Part of a small language model's weights.
Size: 12 layers, 9 heads of 128 (3 for keys and values), MLP 3072 SwiGLU, vocabulary 8192.
Architecture: RMSNorm before each block, rotary positions, no biases in attention or MLP, untied embeddings, normalized queries and keys.
Each number is 500 + 40 x the weight over its row's rms, rounded and kept within 0 to 999. Layers, rows and columns count from 0. Numbers have three digits each. The size before them is the row's rms in percent of the matrix's.

# layer 5 MLP up, 3072x768, rms 0.039, rows 1812-1956, columns 384-479
103:468507603500543502532463534537530442548461475518470521546636573477463512519475499555433525610550593543462544525552538466509475514499546510573526529533466476520463526505471510519507552543487526436547479422395503509513478530490499487533569485575457516452450567480486519605484404538537470568
101:505461521450572519501485450436561462461517541527406496447494491455502482461475540474489471517451461465523593517470454491525532451520477456508484503551555461509499440436503428470485554473450502480490543443395512526475540496505504536448503514508448482554477430527481497467570535500578478503
102:463496479482518449550504453450584471508544498523512476466489500461599506543531541582553525535434552462499485540533490472416470510483539429501444557484515521424517446493455525492532511499476590542469453497467478544567525491488492460436495482537460476480501536508489441487463511527494510472
097:464560594600474480524547498551477506505458522509460440431480463516439507465507494522519516414478496560523496529551492467494560502510461535498514545513566526501468494534464491532495495582509572555488453515495483503564564459425508463510452510513473478539499491430518498497562541485500494523
104:513522466482482556551491436491531451553449495523512516557527472584591480499552489518484510458482452517444540573480526488535491446524502405520484492504555534470544562389501530472520483519477527564503542466475527475537490456537437511467485485496534469459503550393534512525524504500497526499
104:454474519479477523513519502431466449461511557504603466549543559388458532510482535478456544499468577451462581452546462469470477499510531456513495544507505518457543494508511498450526510526474448491501550534487431547507440458476458530501479534511527498517488522410464497525631533481562509458
101:505520414462550531405470464516514456519522525463523534488497567478442481441418458420580467419483525482536531517502453503488436470505441558469454491507565489504498495525533438479451544520544535486535537480509493541504491486519552511466516515480504501545521495525476548480505509481547575449
100:555522513486558552495567490541504485523422481494518466518539486462498468441463525532455436494478481470555503503490488507529550518497515531573478449518447446489495483506507515517465440483513501492459584438400557559493565534528487558507497441555452515504506463521484529458514491577486518480
095:567495517548565491556520546470541479510524529488407488500546484513554543490512594571432544510536512482506601416442531469465479484554541441487545518508490503549481554472448345510443466502511573499464493453553453475506554486540399464468541469544577496508508481453486481559559430549554385433
096:439493516537550464503438438481506553573534462508491481480491553457514573512422533531492461412524544510442532465464421538543540475567467522526554390510516466522563528588474440555473462571490536469522469493529471509506591462426455437438511511426486436471499479529461510551510477494482449482
102:540494462461505514466471549485518533546537528484407448489495509577511455519499481474453462471521399484505512442454561447569435444472451485480459513497587556500528446491491459424515429479490498461490587449476520535452618520495505507502468472484454492517516527536447514514506410497533426511
098:460492466508486505510522416463480491516491507530481553454543552509488546521472472523474492404492573481513513463521550452477464532491474549504491534455488552592480528479472426492515484595480492516499506500456542526507529506536467531501476517485495534536486477488545582503502463578554536499
097:536408482477519532529464479479474504491464475491522458443482460439563491519462500542427492525483475559525395538504473530492444548479571528488472489427569424484484478460513490513496582516429513454533539453459424513454460553358473465505523461452555484548453488524525538533499511495576430395
100:524489479534479531448558471570530497509514564463491539539528457518470508533505508417534535510556498489504508509520514460543530476541486516529548467526557507510515455462530476543502472496505549501561535590473473502514420539535445491469501454477498489534548478549524508544497439492505499512
103:536542489472471442427546468469430467522425596493504511510436488478534502566600520490460430521534440464490536521581499522500463427503497471467384447503519494472480571523565475459401467494508521484515549502513525470499541502577470526559450486539475487447486546523495521525435537458533520488
100:493490497475522465500481555453493530475553489474496516511452533362524551480529519524492497474474496500517525473501534457510484498509488467505535462516514548416486408594539482454566512543462464520507492494486538468535478444482505495500542493504453516510474508487522473473440498457527451487
099:499509424541491602565543564518420540522474496536503579458453507552532459413531546503491514484466538508527494462531474499585556470488518498508471529500515517429457515517492567551472496547575472512480497590496499450540487535462481496426587490502492498471534547416527459514552493511490481507
099:481481538432453558435545557530513512475441468472481575451489520415528421475514513515508503474575529450513527510438541532500496491568498512459493514429466517552526497524508491491534485516518534518392593529494484556535462431524451533484483541531461538534463527481638430434540507528468512507
100:463458565533395493544488482511498532479508533486562444475489447502528513459526542502495505483539539499521456481501506493520500500482487462475518535490453507494465522410421491429526418566463570524450490579495462577582536457526547454500497514519426441500460520511426477464489522484433469447
101:500503539470499514515469502514522521484477497569454442562493576534531519550480449582510584539514534473478541467560590513487461486462467428480491493487545477508476387512514458459525518460457475517559521468521561553484531555472533467430446517498475462487501542584508510504402519562476525470
105:520491480480497482489481509450550467475491559485437523547543555551499518471546484427455449457501544528479485489469464476473492421499531515461466555473566428470424405509499543476528495461517487515497477496515508469478463531562504565522585510505444485569452499496495474486507510423533510475
096:562484450484518522554488468431580478482489510439475558490485520486457561513435518517481545490563552490489485574491414515492456491450483508488478494465592447490524459496484530553444514453486543462450452454472515505527479471559663508489454537529478537467449567425540506500435561517472454559
099:466537523481523521513474545459528463497453455544464550532515473464565568553492531478449460492538515448477546551446588556530493446516501478528534502525425503489470469515450570509467511560540477540486556495517491513529581462485469542543547541550509490470522514488505489513530511532542467502
099:501490496549527487552499457422541543637496509494592477554467477520460486501507616471488498552517496520447466522463538540475594520521447479458483528457494463522533557535460525508501477496506517518526539549524586582532506506515559507545416446491548472449557486539522478456527588548449488565
098:485496527566485568492508553480463476601425548506496446533455449498532439461473424541543544552506485532480558538479521501471456542511457483499487483549469466463551498525496542581454454499504478498563533585522443531510567488533436544474504499397541428498538436549462494543514569519475460484
097:454510549503546477482521495504510493524457536472516542413463439446552562484471474542577510516554522469497550470570469527545531490443574531532500502506457491521497505505500495504475471475519494499400474502492520539435514591553437556467502519521478442541505486473481490522447475548556568500
100:499575548506578547561514538497413465489488505486497512416499532500512506570464525555465529474495524470445639473537529471579533479511514530477553533518584485455505471460547469423477483555524523509528424527542514547471528503467617464558480475570404472548493500471570505522487514445518531454
098:568516498483563498431509496496430538573559464510483486500458528532521480513481480487538479505508516517527508519544472558510498473479506476545490510602475558540497501406533558486511429511483401472475529502544530481465528451503489540579493527476479475520496491521488506489482470487524446495
101:467509495522504491461514493542472542493549506492505549557522537522562451506505530485563441544473490461560471462503512581502505528473474446511526453528455476481586466548489479544450424556487467584549449509519476551549558485535502510485485534516504506538509562452439436465490568458531394528
095:431433509475465520510477443526501450443524560463471476548512517560490406547531588410556550552491448489563477547502556498485526517459500488490417554503606501583453462491502480536516433447466467490475510556453496501477473491459541574546554500550508523457482505517505483484520470555569465463
098:428440526475487503466545475485506532452549503476481471533494506431478479494451485448478516500500502523488495553453527537454466516514568503485562520498542528499467508506516478522514540465472533518471457513467525468521568510530471556463518506521534506482540544536394480507444573425489478552
104:573546505456554459525468587578502526513439495471455471467452534418499531505541493409562506521514510513542536502447542505528510543499521495500502510547469532435506591482552425457513443532459488503540540501481552527513543572514486490466557467464581526479482455457482488513403478481508484516
102:480525488484477554442457478528515536495532562462515531537533444541440525418503427493500544498493588493423483510547493511465504404508452470485446524529427542530515510498547493497498437433519485584418455439430461537472543500612485554439534478474479536497508500459466526491435471486493516493
099:481551579431527542515521506459530482506516449530509448536472558465536523445512405469514557483520495493513475449441499445503505476477516456563416487436493601470514535494469448514532590524485526522479517479506481523483501477486431479513488586544468495458471585523522550479551547555527522441
102:480469472544503473499490510503478576492470476543464395480521518481528543480474515552566452448532505500528525490493519495515558552462530423493456562505545534536467579543406539546471475567511483546510527535521595440461510524487406502534476497535441472506478501494568435508470515495465479567
101:494506478472445471468531429474513493470505474544502485505515520517482503526449451541573492427510510498579522513502456514497501449419525449496519554481528492453484479473447453543588381515509457481528474502518516486498551471582514553521496538544529541476515587445415560478601588480501501497
097:534541542455476471499418467523509383494525563454459489499517518565533501456470479519486489513509481528451588471460456428579517466500489543506479495430479509488486505479512548475573531541560529557546498480526475497516528607475478531563477500525471465530483513570564509448559450479467602519
101:502540473523518561554447503556511473485507483576503521502507520512566500510432488532488543520453586528463468398444472547498534473548475475523525411484546462567505440489483474458465515484472524436513489502476396499461489495481593453481505572512527510455479537495473477483527414525509516485
100:519521528450537482524522522471518534487447482544467553472448546527439549487469482485358565463456485496495464459466537453473507457456468518501472511471606555517482434420479474519484504548545521513504484440534441478516548510492511503441605604512562546511465474531488494518479546450504505567
095:481467485610480472550479566487465498467482512489464562453478509535464474483576551485486486407512514477525424488478542550478540466534458535546530576530576477473482452471483527483541533508528441524462496492490472560467437515494468534495471556517463504475508495491445569554512598546532478495
102:461488459538550415559594503405534480500481591551533464621511440453507545487503498582490510569501481542487589457508442529533561487572553523462439512419476473471476463502524485475510504443503500497451454466509546501485487518550547469462449454494479516533495535486499571462475509465469513428
098:479484507526522520480455475490485517576498493479553513554512407497542559453508501521472488445502516383542565544494424579447525561556530503456520453517554480522496488494406462521493547425503550442509484501419566539490474456519470507435551512503518522478532455457502475438420524420470480507
106:493466538515501488455526505481458522521506537497526527471430502446529563481533450445496493511509497439501510480502567496500503518536578514490487508490501487506477556463484557481462530614441537563460531447478518556513523552512461552476533511462496440507549479572495486538476509487526462550
101:498480550400534447476548533536432504486457532484478521460547493530556512430571574549515481422520472447521486501448491506510482535463560493469541513474442511536498539454474540526472528522502506490507491487533460518472501525538464442522497556509602506521489488439421522496438555471511468473
101:477435458428558453515487517559490470484523516440462466470457548499526508458550531507500545492538509487455490478500561522576458537527487485463469572499461457493496420479437518542552411627489440537459469482552500558503590498497524502446454465497411514566507488540478523527471463445521496483
098:492580512450452474498448521527552480487497517474452519479455487503510583581438581494461553420536572488533523492518492455475526524561525527479487544550462464501530553449498512534501499524530473547518463455499530499536442508486505556435561493508524477479544493539550481520513593542464444550
099:488500515454458471473551481526563464431517406435523471464527521497610465542448384545544603430560539559513456510507503451502547495541458482521465467492517536532552469468465483524467469525437516552443493524483481512466574533552501537449482560449470557489530497484492544477449538475475483525
100:477491425463495517533542526477504522412550574490562507436426451470486483513504541486437502455542493460501499559550487473484472530441529535554581476588480504521543472492554507512437530524511521521490586469459503531459514524483475564500525488483489569535487459481398533489561466424436504546
097:542537432472516557556469556517529482464476550480518582612452354495501534524381496482485492466446482560504434555543491494491472518440445511511561476498559510503475490541480448550510555484504518555485502427513467554387512472504527598500482579534436506458529455468475565481488592456504537537
105:468487509505486477476519486459504536515470515472566489498470476522440573397467497464533473495473508560471498517552445467439489466509478534381515545481436473460541437583477522503520497469471444519399482518483535527481543459510471537507472509514479528572489486509518485471482546485509531486
098:465499467513477474578528565461471444473501480499529557456537582533604495550513486446482506438516467550589511620479518462510463547493512543481490510393589461509517480512525477495522482507495500520468474551483500498540511569479532492481534448552505526519503486484530517535551475552502492494
096:525550523501564514503562564561481533511472568503465586406519435417437508489483498537513501469523529518518603471528460559507591486534502505536442484510564488500484463503533543511465426458548437393515523493483481437515541607495503515522447457451519516466569366533515526489488512487526475440
099:553574554551548487476559466459556502519455483518542506484561454426489527438503490365442453471517487535472477494464529525470510514489543499522450471456502458535488454564522552483563458512481497497506446514475493492516477451508517486523462532555513434531462518547507487474492512522421483521
127:527550516482436488479466471537444362534569482473481480464556495492481477559518501535489537499451495557487519551499458417447509513506447508534509437485488514553503496382560458530470517478637522494526497479477476498571575466449488481473522569492511539542431506513464495422452447494483503501
096:499502482485504473514555566504469465502499507513515495522495481599514505484462437523487433423592527503521482498399497488486460463507483526455610477483540473491492505544517535516487506517493472497524549522506442547489430524507553472538536515486473505466528458555501580445496449516492492422
101:501592497539514528447547606524504529488429511456440477502518482587540543501504477509520488500532455513482432513519516449470511582509485535504438481479545499448496554516451505550552559466463567575469485527555452551513481529522539518532478475486445538499543447537526543474543434520543549616
102:482474425551507491444460491503512557501484535497483483482428497508512588471514572426447540520470494560363518458501477527497521495555507449523466456464525495487534501531475553521500509527522478476560550497496472419454492541518467543495479529482527457546489496496517472457545488538512552504
096:525491540521498507469457547507510473546478480461480487507496580478500582508480513490553572466542541499474469505582475610549483486456498531528441441442504494579493539488485472488570505505512528485512539441510488453549519562511511523549493489462532456486487522592549469444518447496522517570
103:525500549522490483538445519539505548570541472470462453470448549567516454463496488485534489472490484529506483502500458485512501530577509502453483524460490514461453476477434453473539468535419443583520482505467541502473549498469490496495446427509510446466544467541473509447498494499485503506
100:511547539515469477531506504469483472518414502575508457527501502492479584489458536474451526463518482570544488522518554531451489463528451494546447481586458497580535464514528515487508591510488496539502568477536568580522461474495530542515421529544450480457465428527529530502505575465452541429
102:501517527477478472504535418515451533489524559541441433467515492494460580505527502539435471529460541517549539509521521521485538519437516557555542567399565474449520530473494477504546492520520561501551469488511518487506435520446483465430510496534499485489487602477505513456545401409507454470
102:473512518530403542501447507581494526497466567507459542455472519535505461472479508501561473460474460437533485532485495561493476516512462460419468476539459468453528467525476498497513471499529483498499477506531468522494586456585464519552588542485483526532493459508467515553537513535445505538
094:467537498552489492466559500501458508474512487473478453483496499565477522529495509478504565476482442402526487506472465502460547576533486455495539491495454478514485485494501545474521478509507364494511481523530507533550517475556516470557469486538501514518511450562498522429574545545424432521
099:524522540473504385422460499558493492514514496513509554470543546451433477548520478548488542525534481556515488408446522516489500531522546534509519483406470557485486515455495467549562451430445525505500501465428542480548511486547434417457519529520539516518538516436463509456451486522513586500
099:528532486418547454404486489523520484471459490502543538571510509559495548530427467458530588518549527464477533520494536425477447493553518494506547522470438531552466491505473535612498521491506554455511428498536544552515490524465488459445450504497542510497553517468521502526507528534502556504
103:531526564508544456422473526568547512555499502446461513550483473444516493505457461515426450443559532539487447460511490382440532543599528480495487561518440477535525443486475522524476465424551564452502450523557583568466546525527506476480421478524441510477489466487445450475571502570456476527
099:447505461538549517492555446385508509480540381452555542430539507542563472569478518492431521499512451439506468510501535482445506465389559474526535459519499471525504565474476480500509503468439414513523473519548599491530514485492486542525517501525496486515477461437485454463448491392489461476
102:483501491496493498454437536479526450466596506460519509541507483455464457425465491525462555540528514537511475519513513532483501456520530468489465500454499478507532499556448525503527500421497547515528530501523466511504504472522484496542493540513424589508536484489514486473566531480508499547
096:537468513503535536554475548515483486487456454520464500441462621562478552467444487472494479467511526493479520548523491436505529506430556562443516467520461480487480485512513467568542536428518450473492548524545498535501512494543486524525413428509461504553479529517484438484438564466483506461
100:476429441504409554515450543464478500582572484486519414466516467446453563517471544562487485495458463524509513543552502485441479494544551465513421492465559558535532578463547484502486479495433474577567502488546522495465526477391453469561551470485511516483470604434523542489541522557514429501
104:520514492568528536466449467575507505445528536424492480527542582541534492443505480460515477495467495498547538557528494621548487483564522541499528468527533549522506479490493541482567503442477498450555494515568531414566493429560491490413519529492570469505525514496501484500525475443515543504
100:529463490522516461439465505479422479449453481476513488525539467487534532448485530439549413518567523473507571456493450443479536501484523523459552436540485534511487555447573487420523462547524578467521450498445463518521486504482512458492501468500465504496486490529493516521469513568495506451
097:508536546545495575502591533543500494461519477465449440504494503521572507497466480546515529506473541538516495560515460467401468553549488474476487470508494453455546487471569516537467543448485460511492464468420518469457498486537521542437509522494453501557503507591520539467512471484500476459
097:545464504549505470485496508489512503494505494459454489469528557461484451446458456547504497525506542463533503486472450547560545513468551442494466506530497479495522543470602471486450449510517495582500443438509449499548529549523491443493549443501517458512470457518508483524487549506449545498
102:480493478543444448488501521475472416476519526483470467553472444452418484474524471539487489544530530493519506528521547474566463454460637526474588459524486470564487486467513504475491476436514528527526544448536582440476507488535544481529465470571472488533487433505489451544490550485573368499
095:469475487441509559530496513554516508455542524458544489480521498422534507522564522449414502578443462503480447510526479489434533445511525507459457539499460526453467477517577512527505659497523524466509484498527491638474555514470475501450517564467543547516464510527480526585452495481501506498
102:482419541482432549508436446481499549546548511534529472426582488436530513518490503546457530556522514545583535489527492554445384515502511497552533462476528492532536513492546457499495473447433536505530518468494400481583442490528479519452489455498511519464489460537461508507514529475512453498
093:463532484539497450490478548488504494626470442544447491470554422468490491445530533486461450456474457494455519464446479500509484475498459465518508486518524497523523495485488528476522530497538538447511517539557502595478454454444422565511441553496541498481579545534534487430475514500457560577
105:454477492499486468461504473458538534446546471523507556433462525523502451495525563463480487484455467518503522502565437545501542537517473458452450461521531400543483539445468528518497516504554411493426450457522495519531530502557539575550488544569532535483474511521565440519517535525567482477
098:513541534513395596513526492507562404544480511533476491504542469578505482523535450447529499460528523555561437613499541512409507502500586496499511486464498520458489491400497370487513514464440453509431476487486479544523464496485509411477518466499504487445498469479454444454485493509554498486
099:475485518521457538498561549484470511543537467468484425519502497477541414473515450508490534512499535552527487527553490455489439522511503470511407507615490484517510517498509460497550567429501480521490484470601452509467454523443547553469447457492532517516534507540411510489470488496492511542
100:468495500481479533493502501539571437535554562513563577527468474479457462511533467465423500492517538497503516547527551470480560485488497532524549513516514531531511530460522522563512472588507513458533542515427572527526535474475552471553512538526589509496496472509509537509412435478447472503
103:560489526531529562477439565527530464606504598494571494437447500522595519505456472534499484445493501451458514513514562553501500515394474494540473391505514457488497473483505588510560473511509473503452508440507482419491546484499486530487491507442635539498476458504492485489521381476521479488
098:539495449553460496578552468523462527518487545481517503490511407506543501501522482398517512460496470528486593493472395518471511516445491434457459417585473492477516444496477430490492456416529547460531482532513469486521525511439439570495486421530551484452530550542472537502482438552469503516
102:471479493480473516545556460469472545482535395549556550571604531530492541498532597435504468531512489506515521514502477500552532465491457452483512455493461483479464416494438565542511417375611483550505504494508515483492519561498527575486430504543522462494470421470598492439494501470516391538
099:515474484545510477472498540481529487536498461497530512546427492452515573530510511533592485570470515488542472545453491530476539529580606492531417448472528549442555562508455461518423476529515442526564548498538555464487553537517431499469533503448560524536485411497457543444466499491534533518
104:487550513520484499457449522601484419510505554486441513487503478502609462423482518543531496461507483466477512492452425647547501447498452509504473572461547456500520484509489516471494523537527493500486501499485469508430498492573504479451481506536494502453535529480449445509511490521418460547
099:502504533551533474552546465465534422572492471509530454470437522498542500447485482555451538509552425402530465476445516465535545483521583574511514527557506521508473524411483544530530464460521446513534433439447536481458526528519451533521445445587514481486464540616501457527490524516552526456
100:559508468505473513503557511446502492536516451520515532512501482462428542599473510503514474462372474504412534448461520518512482509495490557494510512476464520474520498486479469550526511531442525469505462525517583511501445472528539410539463560503576477544475420455450469470545501495558492413
096:496573516498517502491540480516486527559452433520533539512455435490498481485520540538537433441465488550463470453447530480486479501414511481495466543481528441518438547505499555538494543522512394552487573459480529445515573472609545491472476459588481443469490440445545484509522548474485542501
102:553487524418453530487418496457542488474572443490531518530442551486608490502498513474459508538487529520441466520398471555540519509520472467497498466536517462450514486512463545478541480571550448479506429426446452531457552508496526541469516526539512455494519577513553450501460500559508495493
099:527447467502490536432500494489590481453482540490458393552556516564445509502499507474503521494455509463449427497440540497512526495487557529445499519495516501467511582520521473543473482498464486530478512574536516456465497450472510515526476522470560520470541482475452442476562429489548529454
098:495497497470545444511534423460496547612473493478467542467457554439530540468555506461424451510443515505490477496478416421482530482524462513499546616434528478459512534534516540558515516513500469479533522572541503514504496465559521480562466496471519488573474493458506494555505484454504421482
099:539530446462490513498473485489506530507469429482484504521441494549502502549445439575465518532571496512571557516463475477430475517458554473498476530555586429451527499485472524481498448426534502512594486581531466587560451478554475596448500442558446379530471569584483460479529533449518583548
116:520480540487538522490530453402471644527501521466520487487494499467471462446496533494466517442555521497540462502501552511576454606529540443399495578499491490481496553499445516490533494498466511511491442482522497600484450526517507489440495488476465482531531479517476488505530497467517476495
099:486467504464525502470438553476538505521415457479503540524514518482557499523541579452448503404561490517537528530554571507559516505533529480532560521498472476475521517514444494501560492479482534562530480419390480457505486462434531362545446474563459484497473523501511509510518532510464522590
101:552559578491445567509469527441508543478523449537484544507491465527462575467530505478487426539486476498558480437553470468477648550509449481445520500512506524475484445533505506496488525462542550441441476447461558511410481502469549493471577478466514515573531509496570509502480462510471490535
100:459562563565501514558537494528430574469442506549482490478523454507473485441489510489477543464443521515487488549579487498470471549577478471513508480603491567483486510499452500535481474540525556472546510511460578504518403509546512504486517545501540518460467510442453506496446573458514552490
097:532526508492534538546459445533522488496488503553503476463532548514476481510494491545472528452490479513525473489489538527490550511489499490516451489562499573422548519546578538423552442542490537452544473489504497567549518487468482491516536532508489497449532509445456530493506533505569501482
099:450496467523548491553491464561535529586523549571579504518514487520533523487507498514545502500538443410499457492480537537541478432517542518544550481569462559458490531493484489560541479479460489489543540481443506523532482509506549484448487497497495531436552558518526425455570498620527536511
099:591443567561494427505541512496533529427427552436505494379535481479547555507530491503527489516458456488490497506471464483554496524484452491479467509498520486397510580558472518466531513529478416468503444449529460459520490470519501568544514513505501458516545527422477528526423522499532468520
105:566525592563487495490483560485491504520448520518500463541464428516534508501498479502585496515526504450520540498573496513536547471424547517518524414486505458510524469484538516550454486490459535560559562518546506507444571513535519520557534515468539510448448572520468518427531516472525498508
101:484513524540524543545529485526552511493473588578464464472534536417537464556510466503461444504492546501511487524520474479439652431498491508497483522527555532517476443535462474505509519542545537550498508515542427529531440519524512450487569603534510497496507467517560498460425462489465440587
100:470500495549508419473454454548475468590517483467514470492502505519484486534593556487525460477466478466584425506560466535519549524530513475486456527441489511487462487474503552476486436435552529451404539531490565517520499489464484538527452547500525513430531457467425521521557425506445473475
096:504578532476495457523521482499414486519471519451502475448470510528453439578537500505528506564489505477497527493461519452454486548422512487516536406557456451492497501528565506559594422462538520473498487510541478451523571467473548512525502510503482507453490528464477554534475521504527465502
098:499456544490439468500542558535516504518462487515493551526496588564459557485456403462528467499449466474529450458542472549477578524530489515474487453482508493419535575437534527525466509445394494478510486473560435549451503468445520509499575543491574500497496532497496564465496534501472508516
093:522407450542521499461481481489531474552545501488540502507515467521520524527549496425519496526510428489411483473484512487438451412485514536523471526505469472533509436464492480499554487501480509555507440509506567502461472476516432542559513525512534505508516573487507450488500524557517482510
094:494527493467501498537478455481492509446537519521515484449437478489518577512453514545485546472518539541434513460481519471502573510508495485489503469490494474460482510510487533451505467540517540491397506471550467503509431517498484455539450516560544464478482522486499558593487524480536477488
103:568516488515483459468506503453511462466508441533495515507455508412468463463548514472481491533484491543479500512470503465480539478485509503516557400487501483478489457490571507518420502447541432445444491540539495546453549539532480527483511558509532540460505493475469489517433531464473490452
099:494495501525463565446509602517491430563544496474511501543496537483512542454477502429526455502434496479523454534555488451556494493520534409495489533504597483503509468481514556516512508495554457513527519497488527563432529555482606476570543481494498460507479496504559439443495532444563465538
099:430543568555510471567522498529529511477485473506524477409448470458546471496479618535556535558535500531521533443479500470470507448426510509468483537489523519538480528485538482490488409456496507535480566491550529443472488482540488527542495593574501499529497579452479545466486483548426499474
099:477517509551452524464463514517466509520455505562492542545506447415462496452499513486484484542478469414496562529511452513363546516595523538476542462547482525492542507438533485482448401420445496513483488476363463507543525464551443534482511442525565534536534543473468540508437483494462565518
102:600549480416536489529399521481497468512529494478479588484487578551454512513499465483527529472516439540431553496457528430558468514480426498503449522417515474491471469482545526508467511516452547471484544500474511551500573512463479513483587479521498508481475465518478540526461549479495458536
098:448482397506556550487428556549505451512514463493452570410475515414544500445475518477532525505475433600412460582490580508507519513578439473487496444514510473513542546516527528578467494542545490520549511454481485540427449440507555475540495540468461564517519500472445497456382509546521459533
099:509467444450428475547510550469491398374524538488477542467494520495550492522509557548551518395515519508518529535517503432487490498527534546541473506510481512467535534464597532502517518479466492503487459450544555528528518484539485478543583519443498524527502570498491546499482545429535517548
100:552532433535535502557451461444572487510485524495540481563492590543481545473491457486566558536474482561516506459540418534469476466480493446481457503529466523499496475654496472527567471523520544480501485454607507470515541473545547499468442453398495509499466492512616499502497436449503526532
099:560517527504548466554471502497523467484467504489559510541517457531484541461520470480473546538494519460526499507526481484508558507505511437556484505555509510538536523480535513519518486521531486495469496500577466543518463510488463466522527534505523522510482554526535486476514492535509493459
099:438529488478415487473439509520502506526581455484495412477489558544526498452475487521508526462457461457564457520424473564537482520588514553519540454549478562483520488547533443549556467405446480554541507566474496474485481445485461469499473535488538526496503504459484510431546472472494485535
099:533495448555467532502552542497597517488450476507504548626519506537456516473510553504510492483469464518487474422507502524537540486527522540467469431532534488539472503452470543453598455550494466536555542539502555474497454489519593474500522492527472475463505515523551558520451524410444482497
101:567542512514539530541499519534517543541511491517472459459510423520496495491517464494471481486481477447521575421485466536504535516481525464519482515412481539497525582430517521554536497505485513543610426486562504537526461487421552504409523503494473430459501515461413452498489501551494539477
100:490513528595601504532505575479483517649487502488471504480551496472539563486506501514500520518487501532541547470460473563524493539473480412504466463472471469598501576542485471448460466430560450444479548471531534436543503476452537583500520439522422478500527565478444520570487448463606509510
101:531517493456526524502473499429510517536582557525462462494518514583417542417499511500411487492465474540504496514495518455450474471496399486539437529520534402505513514495482504470448468444529465513562479547485512524471585467498509543511484494446474520550450490504532476539534494457470462536
099:539458481447554468379523491461461561507385540553408398534532441528576445471432523455507528525517500465530462523432577497530505465469489484493478538419468531454467474563575534460577426461552473440502526515505519545580427472424473470515457466442443460460511582527508492517526484445481498517
101:587484510449495526514501382486524467506431551500520470448480501574420531480489462504572473477510487434494545497485478513434434495498379577498466470515539553440497442527519374410491425457507553536504494521528533440516515527533509467534443498503520521509468467442500555473516464509580485478
099:489507578505530552516454541471502537515495456515497518544458537442554515516461503463528556513480498495534429495491517482475504511469525477549600476408536439555491481547516513477510492464565509505554493451528482500560543560484516568483515486565485470526507430525498481503455506448492480429
101:466496559462512499440449537498530597551516478466473476546499487507473518546542488505480449597491491486495539509468418481490450480514491538481549445520480533508524501441514620486485514511468507559535473503502572432499513521465448555491439499505502542423529487535508478634534618501585504517
101:477446538551534505462470491576498514441528483397436497484419535462452474449534492542568486494451538449467545512440466432545464516446447537462462510403547510471533508494468479467578473537475472642560453535479469434516501483520537426474487569516462502540488504566469549474454472481561544447
095:460556495468486543523506492465457521545487446483499545458491508464523514527502533506487537451486511566507524461480537442458444521562451434530499460448546521490534578498481536529484481522517483464551535470559514550531532517477487533485518497464554459505545422547500456525537489511483397472
098:456532536500526467472537560560405509539494517541456511545515541550505474509486471525438454506480431508525486528535504476459498494383446482497503491494622483528515505522389532471541528490523568492466547493446470402515520508522474473525537462464451459525487580547523507548498441524501472559
094:495514495555478442519544495558529498473504493535452551508523488477452427434500563469471467483477556480542479583487446503522455532504425535540556421489514505489533511450466534491498438490466471559531474493497498484470458544498494492509476533470506543488494497507445576457502478494523550508
100:510553506566455496544490455514521488433581515525528583488467466472525490501554445519527543581459515500492490544565524481430535533525469493481577445471536511533535512493560443496461511537443472488539489497509522534567463522479460548490509475511504529497513584470518518501535514480481490476
097:469469503594563536453470497558485517488507473519461462579512529467540483460446541512480502495393458441500516453574435591531469524513438498458423499463551470589499523521490467550491557490462535457529507539395496455478446442473543535520555489473436527497480472513484497527545466533489552525
100:541494542491496469479520492515554466488525509495465532463367440481518455506436550518505533542520513493499473555496497516502469479499494498512479560482557539514524524488528523549469525512496570488456540437522498544534523475515440555535497528473494536500524552529448523441475537490529605456
095:540546530548492470530486505504483478547432532539472543451501484537449470473499592506443529508526487526536498580468500539529491468538506506533482467516430513489506512491519465463514533572465514476484471575517524500537508454547471484473512590452470499559479480595507461508485398486561520529
095:465481511467439530436532540423496486443498479459498548511470479502405481448471510570438367491509526441537514485531472487505480542486488468508536492513470486521494479494547562388543477506468477528501506494474507504555489470526517454431542464501512482500506517433493525484518488450524520527
095:552586448582473509539547527539441532504553501586485508510483548517526500524490479524449481556483553491536425543487474472411476514473569519547506539587521440484440467422483517529528552512547465554468483458535486518488498477501451479490463449506421491483506490486484513506525463496542515490
096:509518489536551409500516459488564475491530460462493536528521498485609512510560444436528529474511540543533506454510431441553530556504475456506421500506506600466451514568490492516531444514505435519505499533510521519548450462478538530530492530437507510541501506520590512407451484500509525467
103:538511514500541528518522457496568499522487496533532541506497536484468489478485497516565491474456453507527463541547575590534575442538486507510490458510443526560490533468535461416499497507490484500520509563482450466582464497527470466438518499544446494520478524457505473515526477490454412468
103:465464466447508439502588490473437495515460534485480524487484431492511521553530508502462481505563407425527497596451462526497551516521506480491555513502480512500522459474448549459523509518524537491402571484460544494409474519503479538594415481515524445462470498503417481457466507531462432521
099:492553458520479457474507626526564463473549476506427500500504509522447503561490499488543489488490537568513488510540517632469494479510438494457505509470550527529505488435496467466427549626507524473545502500497538498426484481566457551461501525528541524577524556514544503486434557477507520476
101:507470469395476534425594473496568495543524498501540496547513533479535484508493551483474494553548526510509546470556541532467584493558503494488522470481508514528497514446549451448557467472519542483451488431466509458460384467531459589539518511548562560479471494470466468469494442453451512511
101:498500517490503504529544454483454488487572466463462511439528413445516511538451455487478421508439517577508525489493464481506488456470507490511536517474504517441493523437533460544519503416516475493487490482547455495430545527511495487566534384506602493474466539520511502511444497529477524534
102:497495539509493561508570516451547533467472515494505472502446451433532603481437506538425524468421468465521500501499512570511481525500551509454511528526478508501521505478494455500445553534445521560521514414531540534452521499438437445447435446485521520490466516542544526567523400567483504515
100:498506520530562532589495544527452535527492521545532482446466486478534496507487547466490478503439405455522548449498442481500536471566542558457539522552503485519532428511490467412428509493508503510471495495575440455508521512555591468440561446451517535489502458457522547442510474500495522530
098:487535493534512480484491432606529525545536538469593495541448478370489527505501513470527485536470516431504469555487506520508461474512518473491490407509571469485479471505483512501527439462486474488555502544492490549523482469443551531592523479490418533479498510461491432493471527527486469497